python train.py --num_key_value_heads=1 --head_dim=64 --hidden_act="swiglu" --qk_norm=false --init="uniform" --init_std_o=0.0603 --weight_decay=0.0 --max_grad_norm=0.5 --warmup_steps=200 --schedule="wsd" --final_lr_fraction=0.0 --max_steps=5652
Each number is 500 + 25 x the weight over its row's rms, rounded and kept within 0 to 999. Layers, rows and columns count from 0. Numbers have three digits each. The size before them is the row's rms in percent of the matrix's.

# up: layer 11 MLP up, 256x96, rms 0.0693, rows 23-68, columns 0-95
# down: layer 11 MLP down (transposed), 256x96, rms 0.0692, rows 23-68, columns 0-95
# gate: layer 11 MLP gate, 256x96, rms 0.0695, rows 24-69, columns 0-95
up23 108:510490466514534494487516539477476492467527513516491525475492492487519525476531496472497480513488446481496473473492481465520471470529502459475499519460499447515495531553529484523535526502534487484503453530478519530493504549487489492535560511520483509467486538499482518500552525505507516483
down23 098:469506512486503479538493465533510531506505511475522465547465492527506528527463514528500507485487556506514516515490520531477505503457536521498541494534473552465533500498497533511454467504464535507500560489528507455534527474504486482473451483483481480505497474513535487520493506494494483501
gate24 088:528552472499505535474528509452509521522478456499489507478507492477506536468499456506513525475500513440536487490490481501563510485508547492483450492520481503510468486475515507476492490485488455470467544549519507517496538501482510548505507498542513515480449491518496519524506510494513497475
up24 092:498519517524513510502521506515433529508471480529480487530477501456504494461512493472530500471536489508508524501457496536512449524525544477504480520506555486503472518519491516470508440476513496490490500475537482506488498501493544511475529498495525503519510468458487555531514545498547501513
down24 089:486505547495483507477479497504499538438503508477491487521478526537550534487519509508531466460513515498498537527496539493529511456490536518541476502490482541547516513484516507522458507461487480494487517486517456531498498508476481514516474530435474495499495493466487522474494549524496497465
gate25 103:553504516496525472483475502492496531564478507493536471514488489558541520510487488485519488497487484533497522534501515520500459507430541521472465540467510490522497533523519474510507510475526465504452484514462494524481515504496492493495523467472478481533482487443474496506499470528490520499
up25 106:557512458490506520501482561493544483498486509515516544455511497474503529530486504512490501504513495482484536507511447499520476526504526537458538469496509490537479435514492547533502518480525521486533497470536502456508506476510508472501507514549526480509525512471514507525484499491488514541
down25 099:545449504529505508505480490498499496490530505485505483529425470488521507509494534498522516456445507519465539536490489498553473473485545509521494485533537517457492498491536475500486549467516496507484498504455495529485494508497513472519485513517506531454500495496536456486464490508484471500
gate26 099:508529531480461495492539484544545463504503494473489482514508501540513493512525485510519477536519463474507526496510474434514504524485525481477528487473496532550481497544504520483484519473477466528492528504476493558530491521524510494458453489501536521503494519536537466468476494496479513505
up26 101:471507469552466534550498508505426502465506505495513467485497469458500538478470514520514507546503515470543483467506499505470492528522525475491535501484484501495482510474504497524506458464497537518510533507498474518494498498486477454536514498474518491527552488513535520548510517471509517523
down26 097:520511529513466484551531515456484461510536489478450526512501529528474496518487515529520468519499501533507485539556455525442485509502479519506486487524505501502471529503542515526514505494510498516524473475535481538441525505496510488501483529480496471471470507494515507519472468492548481530
gate27 103:509463489532509503564519477523511537462512481516467491479499516524500560526495533531525473504521487534498457516498515494475482512526466509494445483485528491495474498493510444474486499485492498483548488492493516499463541529477504505493502470525473450466446511509530513487497527486459524490
up27 107:492505485517560518543515478536533521493471516527486518518550555500474520475532536503501472485508527573525497547494540483512477515496515517486451457497549517505524501484502467519502489504493500467513507477522477519482538499502518488475489477503481471508490551491482515524531505500468528514
down27 106:472534496473440483467529503456503487519532510530527484504479465505546481486510493494470502508482492427487496460550499493534512504500443493492511518483439489510506489521517498467517533514527493549482543530471505485535465494527517504541520512448516496511500490494485493493497481480505495497
gate28 108:506505529484522510485566480511553477477499471481481487510509485460502470504506523483515494519480522485501507554448533518519502509502505452487503472482522469507461534523479494481478506522513429512498526489515533484517522500468455521506504546495478565489514479508471512517508507491452522481
up28 107:513478496503519463526455507498482487547506504500489484490511491527474513527522511516511521501491493536544521484481508474445513505520491538523480513487461494543508495450509504450459504470529536496461518517456456479532483500493495440541534496514503472519509454486525494509544535481514509493
down28 105:485518489482479512512494498460487461448474497498519535498520524485479534482461425511525497508465466483522506455521459492533479501471521517531478475520485495493497511498526509494504527547527518486507461494492488520477525490501519497525549527475501472530523513461474491533566500521539511483
gate29 097:486528493491469538469489467463491510492520507523495464484496447508536502514528440470472487498463533513492467469505490538472539511512500494486491509509566493491503497501499477520507517468514510463506500541492541496502533454473502496488491551529538496453475499511524528485443506503472505477
up29 099:520499442505520499519470520497491468480499518511532495474498510550465514480508504518514534488547473507473511513497541480477540519503524468539505516463493515511489459543540491497506524480469456521447495491537485491527447533527469515537538513462509481490536492507497484544475508501516509512
down29 099:469506473490465524511527484522487498497486518519514518462516485506496465518476503536495518544537474501509478512480488492487535497495521511507429441515504499502476519505503481467538499535536474537486448538454508534470515452488497539511501519533511521484518507476514462511491512471458530537
gate30 101:529483461487527496446497514454500476548514457466508497504469547474522517504529484499489501510515475501498509482503465506482528508526492537497448490529498503487511526471489450559481513464510463529501484519538514532525455470479510460516514497546522473462519476483524514517517484488512513496
up30 096:479506489487497503486535537560527511504473580510531488490504498474494529505470508485483514500532516499515467489472500516500497467508465487484482478487527449452473479527523500535491498509488508494502514477509541526484546513525525508479526445540481542533456493511479496491511508523541539514
down30 100:527528517475517486502506549447507487522486495468506474521499477474499503511565512532493485495508489485450516478506508480452523530491532513543502513497497501547512494444530456519504470504527529460520498505501454550541496495492513488519473486495537495488482517478493507505486472559465496524
gate31 113:521483474483482524510499511479509508518495515514523491498462482531466482506507516461507488485482447467520487510509480434541467527487524498499504513524502525503461508527506491559484493497536489491521499477427491541495545505526492545501550541513501506462469508506519490540458526494464498493
up31 106:546520497427512498489527526498508498523485497544455529490550542510504507536481513462469464489477509513529518485464486476505491453533486484499497495540456470527495510483476467525500455485470481504535517457502525500520530511487491501544549490527514504496482498495504519522526471504483523519
down31 108:544481513453438516487514484497513510490500520487469517523501461480448546484508507480468487492503490472517545461479506474535489488505497495486515470488496523504473557541504521503507467535497495491504483487475519534514466521485530515523522485513549554513509495465509533511440511488461482503
gate32 084:503478504463568500508496535456482474504515530544509492511516513523467548505518531495486525501524506480489487529493485494509551481472482514451489519508436534508503505477478483513497514498483483532521496494460464485538491522492538517476552518480467479512510495510511479513494510559553525486
up32 094:487525520522504499565509445492519447460462497480503528480545493533527475536478546508519538486505495490480518479511486452502530468503457530525498493521481485508481518485520519496520529500532490461540466490458500467493498533501477483484557516516527502492519499504483487523488486487468490466
down32 092:528490478479515475448487508519487524535539498511520514498500496482464517490513486484471442508529496477515462520514521527507479537478520528484472561498511509515537502505502544535499479506465495536480547501500514514503492504446497503515477495443443524513471543473532487517486520479540492501
gate33 115:484534516476515515502472492507500509534482485512496518518538507539523489543546461480508501478452476476519502519528504464509477493516532488456530534467504498491496475513447505563533514510476533462499479512476537504473471449493497448509517496509479535460485484483486469480507487508463527487
up33 113:443479528487509482528510506512475493514522494543489454494518454475538499522502471460482512496507488486509510534491512518521479440520506456456529520478552530507487488497491485557503502470534513475497511479503553545521465497497511484508489500487488536490501488493454481518547478493497470465
down33 107:503503497485518509534541509461524506531535548510490479496500455461504498478533498470483483496560527510484476516484484459501516468537487516479571497478480531530503484468548457507510463491504474483460487518528449544508521497509498501523511488492501500538519485485499526517523534524500495536
gate34 102:516487525434494468493545485512504498529496464481474490516477550484483468508457504523490490481473490461450462536477499491490535532473506466462493507477492470520492522499525468495510533530500523543495510505492478495523505503542498459499510471472494462485542490511460524473456529526510491480
up34 103:475513466464492510496500508540501520499503525505518498523478491520522533524473472491493526511511552503495494457437488468484515503512475493531521492543474516477492533523514504462521454486480538418492467467550487467524480496507516541544533497513484502508520518480529509493468498530504485503
down34 101:526506518546541526498434528460485544497440505511468534516517451506504493521539518461489489488514475497505497471542493502513493511529490557516463497516542503487525453510496506524501483509514467509485482524462518520475500474459484476518489492507518539500508501516516478527515490501454505539
gate35 097:502523522486503491445518512489455464505534472473485535523499485515512507533467552500536479446446524508521522521507481469472475531472504507506526508533428504479484521516505529481507496525510477489458520495504523506498503470532543506496550498504469490491503540538492520476497485489499518532
up35 101:542480458469481525513498499556466498494516516490546478470531520490537488529476512476463590497508508457522492516449504480510509500524508543482464502531527529537530545501466520498507532500491513523503489486539495507490529527523488501523508514522509490486471513465514510502499513511533518514
down35 101:526510478509550501494467486474457503493502493483491493524540514462502491557465528471510514476453502486535500542509483455480458481498487503514527504560509506483521568510478507490492502512475534488533533493525517557524501514512487499489499460522516514510492523503503554495494486491517475550
gate36 095:546503471471493563485490462498504473519560532514500460499481536568485512532515502486504513506506476509482485499507529528520494485515467533476482506534500477479467487510541503452486489516487479482513472524468482506466491516529507488456470531484463440462491502473532496497504476500508488513
up36 090:468512492517520480533524511520500464550516483507494511534494520514513509465480445475507525497522491513497530469500457519504532531489476469507503494506529567478516472516473517481528527493519489495503484466483470483520498524456534548528522470508496535460538528485512559500485461534516495510
down36 096:477521514496509517521514544482525465474526466520538496485523507520495481471489508503519466514506493498474470493509460517530511486504500493490504523513492470496529456439514484477532465530507543534490497506488524507490546468508524527473517506516460504518542546460515469516475554476514466558
gate37 109:507427539522475516494499517500541476475480508501451497461532489517506506508525505546539511505476486488505561482480524520483519490492543490511502472517499464478531507477480494501523528499491478492438460504490515479489502516538540522516491496510486528445499493506452496454506490504503553489
up37 112:532529526504497467525470531487527522515471545539562496524539544459512533525556521511491496537491507498503522500494484513497534496495526523459495507485490495496482526527510497488545506493482523482459531458492521471485471464542476522496466501474492537497485476506505471493477530517547478518
down37 117:469563454504486491509512483485518551524550486486494461521494501504482505489477508488465483465540516479500455452505459500505498483485453485492489515484482513508471511504520531419495504509532489531548502533506458522528494493445493501499505493504499494507510490546544517514490472480504498499
gate38 095:482516530489528518485509504515483539508465517465504510492539474442531511477501485446489480491478526483488476521482503569493497516540508525515473455491432542507477538487485515491497492496485484518467505513475483492509505461529507538490527503478530499507511498528509454548548476520510514491
up38 090:529497531490506496506474512495474523449484494535465488561498491551480482512558510479509498495547508499502453522539516546497451488489475478468504513499471543450477519523509518501502494512496528476508520533500476492477543486460486458488506532483478516494528491470493510519521514521470483460
down38 094:549498497463481487504481480471497476466475494504456482473482482501491525453538515505485488494504513533493506455529487464539489493478501485496534546513539511497521459504530474507477494542477499485558468499480457510534480494452487513517493496479467501506523487466558503444478483483470494499
gate39 098:537545461494520508522534525494496579527484465449482516472551525512462510516478525465505462512511524477506509514506479505480496507501499488495485465481492478554515507525489471474520515533515487480487514506450496531538499509500528556497502540492512540509508495519466465476508516504522517481
up39 103:505473433485507498508566555483501473492476473477480515485495497492495518525506525495496492498479523497499485512526485525515486509470517464519469507491498530514537513503472503545524460497492512511524463466474450508523506488484467517485523538486527493569534460484483487531464471546491472490
down39 104:506480502516472495476500494475503475504493494492492527497467504557466483458529504527506568499507487513513534562493519488511489495464529485512529515468516512525567500481464544540430473544489497496513502490507526462507527549460511519485504516476499467497470493484494501489517522498485506484
gate40 103:477467456486493482533480522524513544500508485495499491508503490527439493524494534482522487499479493514501449516503511469525439502495489484514498497449479491511506494482519499457439501521516501531485528513512543480507519550462471487510505544487481505494483515468524475463530446489470489457
up40 103:550500510491506504495520518451518523486510447494513469478517487511500487478495511521518532510499466477522582509540476469481507511505477462489516549462520483503481507523516490507502463472490488477496520511447526497510483544492513467511516475505551558518515506503443535485491498507495466509
down40 099:473507503509487481521509492485466502496485514496507477526497482449518551490498475496525474485495538550473505492451489506495492464528496491522485444549481542502500544526450489516487494525514529490502437513509495544483525452538537499479509470496494449476509492473511493518477526507528505531
gate41 117:500499530505517473473516472528563503531467521505490516488526496485526481527511527429499542487506505472513536521489506491508486508482489501502480513533516452456495519458494497530523481533501506466459449476504490503526455481503527483489521534503489485499508485420474496508480498534474470508
up41 103:500497453526507497484473462492497522482515500497543566505493548477484457484466507514534497503479513538527516527523507498466484469495525481512521474470439541517520454510500495488509556479520499479512522517503503516506539455537484493532511550496505489489481516524487448468474504523499512493
down41 113:492531536510524442495462456510495497523519476505468483533538511502516521507491539457506517513494516490537493533486473543505497512485492520539464463474510512474466509493485485473453483476527489473476505449524493483527481453546510511503477552506507465467521518477487462510467503510529484502
gate42 090:511548520460513473517535533477487498459453493490540516473463530516518490511494477523477526516508509538500487433524486524523516496499543460482480501499487495481476543507494509526452482503485528492544465548454511521487512503544493503480525506509488507490497492494504509553483542507462480497
up42 094:538525502523521474494503526461464504542521470518513503471450498515484513496449491500547514533471551504530463465513500514484498503519490450502526468483506507545489547492486514507539480476486555482513478501481458541501484520511536477491486494510499477517453511497544514535511497479482515508
down42 098:469494507493462524471452500581543527460516513514490499518515528469485478470474497490454524511524491485498498486539498497513497529475483539531477510526496489465524454508550526467475506497496508515487516494536542504472498485468477468489504504494485487495540482499489461467482537528535471479
gate43 112:568513481482538512468517498538515503523477486457519469494490516497476464507524505487547499486512532478532525519531490524525515492475518501451496506489497534507504500547515480508477525529470549449548494487504461520476458508484508503474467477477488514491538479468501486513475485548532523497
up43 107:490510494484551471539493497533477553495524481452498529471515499493478545566499513511517521503533493546508443492461460502510472511534511484492472533535525491502504498532535505483477456490466499530489527507518485499517483518497513515508527480492482533502537516464531501521508485538543499487
down43 108:463466468509474482478517479460509466449532515524471507488488476519518520461502481524484501506471456493479506473482504491499509448521482505545534433555505506497503507498484536490500468487504466495456485499489509514507511479524499503555498547476513500507465488546485546466497502484480509526
gate44 108:569475492513548482554509508484498490502524509477509501468528456478539476495471496505481464478494490501556467548462491480516480531489518530509520493518505500524492486475477507476495452547524500551517502523489505540534483527491510473485534446480503476501496472501513473510485478531522510499
up44 100:527418513541501461516482520501508524477467518482525490538508472487495478513446456501496470475512487513516435526508474484535473507507511532498464512509508527477508473511477454473476442486499498506498515491470479463498473515488503474496477463521499506497524479490532509524522506456473479511
down44 103:475531513493491527449537479498495516482484508509488530499539548494483467463478502529512531487542557485486540536495496502508549471500468435504470531498477502490512492478498530502507481500484473521483493482489488513479514468506501492536465536483499495461514496491496494468532524448440507467
gate45 090:499475500491468516490501469439503543506472473498531474509493486483484491542535511462500474532515499485463515492470506501476499481499493458493486480464535538486512486496467455464484530515439539535528509454469511488513499472515527523511487495457499507469528499453501454519510476531488472507
up45 093:512480499493521443473487448522474461475510549477455506508504492486458528530515506488484501530493505504500525522497510511453575505516503505479487510467551541536504507507497501463474516516513535487540467441477489517511504475490505524526520531516485505495477531475496498513501463469470479491
down45 090:497537467496501525506461559456468533497497453518497513496479458492492527490528533547505490488518482526462444523480509524532490442479545491498514491549486508496529506479493467492525466484497484500480527536499495520491478508471497515472465461480501465466524486499493530469513507524484524500
gate46 088:523474484526523517499510462493482497533504502502493506505498495492518470500489441532565518478508515507528525465479442542472501491483494474485479427534495460537496510471497487536517504522501430514473492492495535481526499519486523476483515483521486518501484506486498471473446477478478488473
up46 092:471536531490506476429496501519460492505513463498517480524514520510461481494493506477499462495454481429497495558489521474467489461492495509491503499504517469442503479477495504487496564502512514501477499482516509461477487496516518486471483501523487531523475524524517515573511508488484486516
down46 100:506546470492519500488468468488478494555503491494481470532501514513519493521486485541489525489517484458513487487470498498499449493551515477501492438519517475516475531487531477516479547486509449488496472468488524494439483474495500487482492465522449507493487523497490438515473513498465502477
gate47 104:529523532471557501490545497472493480521530456527516536478497490537486455515500509439506479500533487486494547510513498545470504537488506512478482498525525490499515512494527456509484504533535463504558488480447474480479467511529484508489528476502494535501513501517480486527521511527502504458
up47 104:484498481512484498500500510502492491476481470535508491501541518469508498475451519510495478481528497539516517508463494549487475480522512486524518488544573491497521496512568495528465518495472507475454498482510514491446542505483483476554529501521498478478538522499506538514492531493557504497
down47 100:471495462506550549519464534480517500477444510514499522491529491485470527499477438512511524523452495487504529481509519452488486538482489464517509476505475501488549506506529527482487530511471526531452458494530491464479491544511503486494539495479537495503504514481491543520517521507509503491
gate48 114:507474517525529490508512529509489541516502512499480557517508538482486521490504492497500538481481482566461503488447460498526500511495477548484496465485515518509486495482537498464522520447538493490527476469498508506468476502528423459490500535474523500505509531498517491504487484518477539527
up48 100:508507471529520517519473521516500463523486509497449495484501537517477520478547458497535506479504430493526468487494496525524500469507455508482521527506516479460469511520471520527490538498480473479542476496490515510475505513518485512510530506514500553470506458524475509453490523513460458459
down48 105:483504500473527509467523496522506484478509532448503481453486477541486479500518475537501525531498553499550506541543516524504448464512526492501481520499475497548542517532520537506516482513499511485509492530537504503534486476460505509508464491464452521512484515457472519489525500490522534500
gate49 108:510488550489512459503518469511490503493495506485511553493457463482520472491464501511486451526502471489454530529541511486464471533506500494502526469498456533504521563537453496459494532470449476506531479505475523520518501500511515465495518472496483491508491521492469499479517486542506528502
up49 106:517494506455507535517538472539477502491475504496509521522502486529512500448527530513506468469468519499452534541510528485468551546520493477489550531496481503530500554506525508471502554497491496524493493546518504492495519502507503473465543509510499531509447511516483491496535503490459515499
down49 101:509512466518433530522461469494510543526457472490495479461524481485505528496514487513511496535535502482481505466485528485542499467538532475522481505539526462479484541518512514486517479467457539467470499511524494477494480504524448534530478507513502491502493475457521513481477506532512518520
gate50 113:500525513565493486490477480526504476469532497543541502506525520493545516521487533468502525492516517474466475465536467452476502477475472528511467481471519505511549481495540474495507496450470506491485529498478485509485489511519496505504511504505498490501542447525529519546522509465498525546
up50 108:472517518534476503508539518479538495510507498510482477497520486507505532498480468494517505512474474494456501497511527515491520507488522499500466509526453534490439460495493545555490491510496519525515450512516457504543541487495528516495508528478490479504512485518463518477499527538581475543
down50 102:482482563521519495529500494522496533529495515494512483486534507511553504523504470487528506495528498495498503484487519529498514520459504505503500506486479463500520476475485501524502458450474513441501531543554514508528460532565505515501513480499478540494513482485536517446542478505455495494
gate51 103:515516551491542519531516536561522486510540482506510506525528491473510482507541529510474496547512516484517501511468472472481488514484556514525497518478504555518512502485457494505518467522542491507499531506482507533531482481485478524505493506517490534475522494455504468482476506431483475527
up51 100:540495520478501489471521503490486509558516472508523474469524501523487544536494534491473467523505506526493511490556534474474484490481517495487492505478505479549511505546511476483462494505482497527502485492481512515524499459509549482542517490476526555514472579500528506518471508482471510523
down51 103:489498530509542517517472533515540481508512450497484492490529508503468481526506532499489497531473523483514538510477475491479493487489578538487504507484526546506508557524499471472534488531502498489537514484513465521502472482479458503507450510452486505521512467517449520508518521469502500533
gate52 104:471486474507527481446504471538480509530505508509480505461494511471489506477477472516519517509494470503457451535502481558510543544492477482467505491476508477474496472473522485500527546509520488470505472516507503484506486490501532534525506497516474484496525541479491437503454510459522538462
up52 109:513546520496487498446486514495495487523486467464501528492499499476486514530451488520515482550506492516455490518501464542486536504532490463487471465498451504492533523502499505522481542466513454507500502491491463493547481505509501470517512502538516541504544508517530463519505540448520508475
down52 105:516533529484471471538487526451525508536444480487516525497480467501487460521518507480492456486520550490514496481492464499530542475515495498511461497504527461518530498491520494500462467459505470486513544504463491520525462510501475475466526507504544482467484515523487529490474519482501455518
gate53 098:499464505549503512502492467519487528471508520491500527483502512499512496512474536487505482488486479508486497508493489458481507500518517546524488503489529470520479517517512501487534494478537508483512480528444516525437504516489458481453451431518531516504525524511502556516509545508521560470
up53 099:541497537538454446475459513534508514500474495486508487478503514477546527539452485508480461515515488492504494513506473482497481472479509536454453455480484492497481487515533519524509485468505508472501486494459466518524510541539516486499521519453468493556500504479540517495520521503507505499
down53 100:503452481459511508490554523491517506504497479516513476494496502527500477521557462499491518509491483509543500508469518471481460480496474493512528485538506509465473484521520543501529490508506503561513556504470481495526498527519521509463497492505477479506455481428470543533515524508491475520
gate54 095:488530488503510481492533440503497530493482479436456513517492541494479521477487497482463472519488498510511536468507530502518512517499518535482478500529532480583470492464502514460506476487487492509498488504459516461501505530523530514500492497534493550509527494479533517477506497457526548510
up54 097:470502520502492519562541536469497466481519523540509514507545498538492487513482483498528484506477486515523476485452495488524502492450496488507562520481483480459472498475509494517512492535520507486491550486476498507510496489546498526527535493482471493501559452461477506496544483460498496483
down54 095:458532474478499475488509494491478523488574510503470536490513481502493510542489488488515482501447514480500487517521492471512453468471490486479479513539461440501541488481501517547534503510510486508469470519475461490492511496481479488478511476488517481501523522502539461488473561463518502470
gate55 101:501476506472457487466539476508460493467534491515483557517518477495466543513491500509498544533481469504513541454501518559492477477509511513536474491477492504451484478472499525506512519514514494494510473447499495475504534515515491493560474490540515498514490515496532526524519465482479511462
up55 098:510462531514459513452485466521523507488510474527431512477485499535490505477508516499484501515526437481504509510483477567514504496484536498496473512490517525461496503477502501496514474474494457512532503452511473501510485475527519456493510556526492507504463491490491492498522471443498536471
down55 099:549449503528489528506475500507513462488500449511474505505505544501530477537470520489487523533510475513495450481521520487475499491476507509502515553533477481539511431485511484501507498489483508472488497529503494511456503481476530473508520493481487516431509497497495497489516523535547483559
gate56 103:483514524482509508480547541483489500527545441441452503541452467504487501512537504475500493494506460542466516511484509523503479541516481524541488482506494465518500507457534465467491494505525501500492477515537496517522543548508493486504492470523448499508484506520506466512506497489503527522
up56 100:511497523488466489558476494518502514453481543538498463469499487480514472509463487516498461532477520459502456485490514566491527493507505497499502520493543521533519496526487509536483533523482501559491534497517483527513494491484490567535503491516528462500488489496534481533523499522502465508
down56 092:525530516514490427478515508530476512489494499490516470489544508538514525485558513475534538510462517499537521521490531493505515504439548509525493478506469500501500532465477492451490486510502516495486523510458512486519491509493495506471497533556523500481480514474467471523507476489536453511
gate57 099:524481468498533420524545530453504472522510498451491463474517493501524508499512470507487534465492525489455487513520475510463530520463482504478469524511496522487487563486511517487477533535517490497517515489520481476488503484517498505531520479464497545487517514494544467459500465508510501498
up57 096:494502503523501456497484485403505469563507478481497454478498497487514543510519500522489541505497512472451500519487546492501503487505485449518510506500497489555509488486506512492536452468495534469488510521529487468529520507533482506507528491445511480487498517523467501501518492509520494467
down57 101:498454469463500533505507486509499500495471521532474507552499504480519441504489470504547524491471456511502502513510501522483550488577463482476525457485479452492474525516503489505481515474491513525493504501475504478459458552489492494529501525499511484487530496469499512467487484487540518528
gate58 095:514500479535525472477494464539496511497529532456475511517496505568465495504484490502519520497481521517462531482511511513449461450476495532479524481509484526442478454500499493493511485475461517475510492519509462482469494518508504530504548504516534501489482495484464455470530486464523498476
up58 109:482501510469485511533459532531498551493518486508510504500513501450475521512484544518470537501485509484554479470506520532489518481510519499499530501525556523523503542486517456535502444457481467506482487495478459507519512530546506480509470488506482485521482504478505493464518457465544491510
down58 111:491511473477486507525498573486488501484532521489459489500513474472516497485481522484475554529490535505531473501478441527494537467530514503462467511526558495533518530515522514458522489493479481532486471504502477474517520540501508510542486527470509511535489501546485503504507470465507510525
gate59 101:494516487488456495487530513533507506501484498504498472516485528538525486524548520466486470499535467462525506513453479497493489486484471483465483482502483487474493507468494530523505461519427442474548483521480496517499497495485480490485460547534486484451528492529483448481486516480490487513
up59 104:476519505498535512472534504528497527454474472493501485496496487507527511477481484468553496503500498510517514500429553524485487473581519508495509490518483512512503470481495486519491486552485497502503496471469444469487459508507465488468492503508452512494538473475534536507524505525535495521
down59 103:530516541503526512521524476500519552504501469504486551483499463461455523488504457484516507484447521520483496483497541506555521503502511525529476534493498482508540498514484505491452537540534523510466558508513506483459508505494524460474515504486508527549511495482531527493506492514509490469
gate60 100:540499555494477434480562464488489504467507493488510516492514501507499483484492478474466493512517488525521467443466503504464504463490443465477494461530536497467479504505500506504509522513467529512482488504554487488504502483546517500494442473489519496472493507509536498506493524484538470491
up60 095:492450443504500441494465511518508488554517491541494505507487513498537490520471490525429519507477503528507502534506489488519513489534522496494510517470458482533553496475494500478504511517479544458497507473497524537481504520504526523517521466521514513488467463516509466558485499534499502507
down60 098:492514487474451524470513528525475454465483512490480492517490463510512497504507532508538484513505501472500464493511494514460491490491540474494507470543522471495481483536480505511537494463533506532503490489499464505533516486461461465487466525492517516471475510477415479459528466492496481465
gate61 112:515546526489490593511465473485527462506481504477465525501510455492500514515501498482479520529515492475477503495521513533501484489550465518519530500529495480504466501509504522542524498485464476472473500510469516505544482488519496509466477439491519533536501507516487474512472509462510548510
up61 105:543496527486525468486498485493486507458496536466544495447491512460493568524532503509494489466471496524514516518501544528524504514527498493461524511514470488488503526503505499550498550489478490505520480541509495500489522522528537503472478465489520498457520501476500440545512512500464481514
down61 098:485523456507459499503488441493522490491516481461511513504529515515501455513515504504493462478517487505509474470507515519541460520467497511483465459468484515548486501527516503560479474500540506453494476503461502493479515512472466483444453489512484495520528489513474486544498448499513524509
gate62 110:502486503507513486453486520481528483546480521506498511516502503490499551536477493492495503526467507427470526487491491521511528517459457447524471453467509492524503509496478534519502489551496502480461537467489495490496500497519539475477517510514471534483511503442485499536474470509510536466
up62 108:438507510459515518511515503489513562511519467511492525514469493516488492499453520514546492486510481476516535479523461496498491530445504528523457465537514497506502493495504460461497500532492481484501534469490529472489525531466501525476473499491488506533489528479494484475528438510464538488
down62 109:533490451482466459480512549488509509509509536500533514485517529510478581510496525471520484509493521507490564545486494522493495528501531487514533511522494498488477522510519524496533502510549458509502458467512520543473511469495522466483513480491499512481531509516469500552468515485508482503
gate63 105:463531507499503527485549472526460541523499496453512489534528508485461468528510548486502498510471508521469468473488490494560504478526466506488475531514497508508532472495497504506464482538516505466500474501466500548495490520520462498548503497511463515490521503463525475463499483506548461483
up63 104:513483504530462480522510490540508431476490500480495498490505491501488475457495469505538548541512469568480470531480499440495510535508503480508500472450490523501494501509478483506496499513521495514503500488461517512503493514541461458448489495500481494482551492536489508507447519514478524509
down63 099:500516490467526523527440497480476522475539507514533473470544505493538529514523526528468495498497503483519536498512516536479501454512505569500495534500505516461500512503504530493515520488534473495491472514525457457509467527523516512547528491496510494499517517465476532481539494464553513502
gate64 109:526528486524454482482490496521494521548470528473469492525521494521465498495515466471488430515485499504559496494502524471496505519492478486527514446509551475495551470491488507446483485485454486482482539491493529485520519527479508470486517530489498559505511538498508471488508478491508509501
up64 105:474556507485504449473533499509510508466493501496515530507484490501494494500490491491476536487540478486457510524495522487538470488516496494538528519500501520459479512518491517501493435494520511465543466518494472479495508506554520543546518464488516476504525521455489522512543474549498483544
down64 107:531490481503504458468545499528521502526488474504474464506542515479479482525487446484505469491511553524514518484538494511485495528497467439505509472456511496477499500485488492452484502524467524505510506519484468485504493488476528511475525512490506473487548479511465549436467512533478512524
gate65 098:538516464486477519496527515501518494477489474543531533487499538475514492483493501503465495527494457496495518500525517512472454511456491442508480428511486516561494500462461495520479495489502496544481555515502522502495522502519467498550505485483508523465529494498495535524521460493510468502
up65 105:486490506530500504452543447493440474489500491469511512522531493538490477505526529469529459477515522476507520520488528549488479482507491499503504499501403480490519510479508496483492503511516484507442488515515504498514479494547494493488510450456495546504538474517496501506490496470521526492
down65 107:523474507489510453502462510491525493544488490479556481494485436465524493527480509541471550543482515518492503478507510457490505502505478472504554496508531511531511501469506471531487490498456522538555523504474516488488500521489464495503479515516554488525459516543508501501514498536503494510
gate66 104:511495504468475499509475483491506500525525525528492469508505548519534481504515524514561493505559478475438473475506502512523524458522486504501488466522511516489517521471495510516524516485529498469526512539521589473483526530533474528491492480494494474508473482476529535507512477471481516530
up66 088:493468488527486535507504511504516451541445516470529460491496457471493484511435503508511476443463507537477548486512486489489486503470478515481534484531508465512461518510504470503530486526488496537526480494489491506506513509476545523498465516508478506481539498539528489531470457502516484491
down66 110:504463478501451506485478487501496458541499543534469447490490537509497470494498493508541482488494498491465516489500566494526513476504490506507504477538500504499491523461472538478540577494496516480536465532499514513520468497483465542496473502542480479482551501503498487531487485490500506517
gate67 100:520550528546489519477537494498521533482484501506495507482473480477519491522493554493513521508529562498502499492497495484516441545501520510505522478485476509508519491528443465475494455486505491498520517480552508508482538493489488488506534514506487535511497502519472466481515440484502475567
up67 105:490490448465528477477518495522508501504497501449496533503469498506527462511507521512498518497458482462518484514467496477463489509484528520515446518490493505584516504476538541520505539525523472543502475471506514463530497521526454553487513504488479483520524493496494480490525481486532500472
down67 100:502485530492486477470526455466488530495498489514487484499550485525479473509500504488470511480527562507492484512522484504514504471499474490530553491526458503479479519538462451507480459514530519502460491496485540528463494505520512506555491549499539510527524455483525517477471488491533505522
gate68 102:513542437493487503471484513499500481474520455451532503505504492558501517511503516493526565477489495501473494449506492525509529506484555527506456527516512546519502523481507530536512475507527497485524494497526510493505485473520516523527533467488473457518446469508500478517483524494492484531
up68 102:508538519545455551463511491523483533496481505498487456485517501487498482515489530482522492516478492483527473519480580479494536535512495481502487462474495495511513470484539530501512442525539461456458502479487507480529472518504528521477531465498536521498505498510472512509518486507528519480
down68 105:473508491494519470484491505519464478503475502487526519526470480523511490509558513475499503498521525486500533487547474529521524542531497525540475504475570500524477513510531546488487533470504536534515537488521502454506511487525485507485509490465466462536443473504498518521484524501486472465
gate69 085:534500518501452512517493542531505479462481501507507474491556519566490534493509544505484497462493507516482494532543527502526541472491510514490520515510566482518513440485500482532517482471484451490509473491509480476487484500512474558502493497523470487503474487518470531498530527523482495495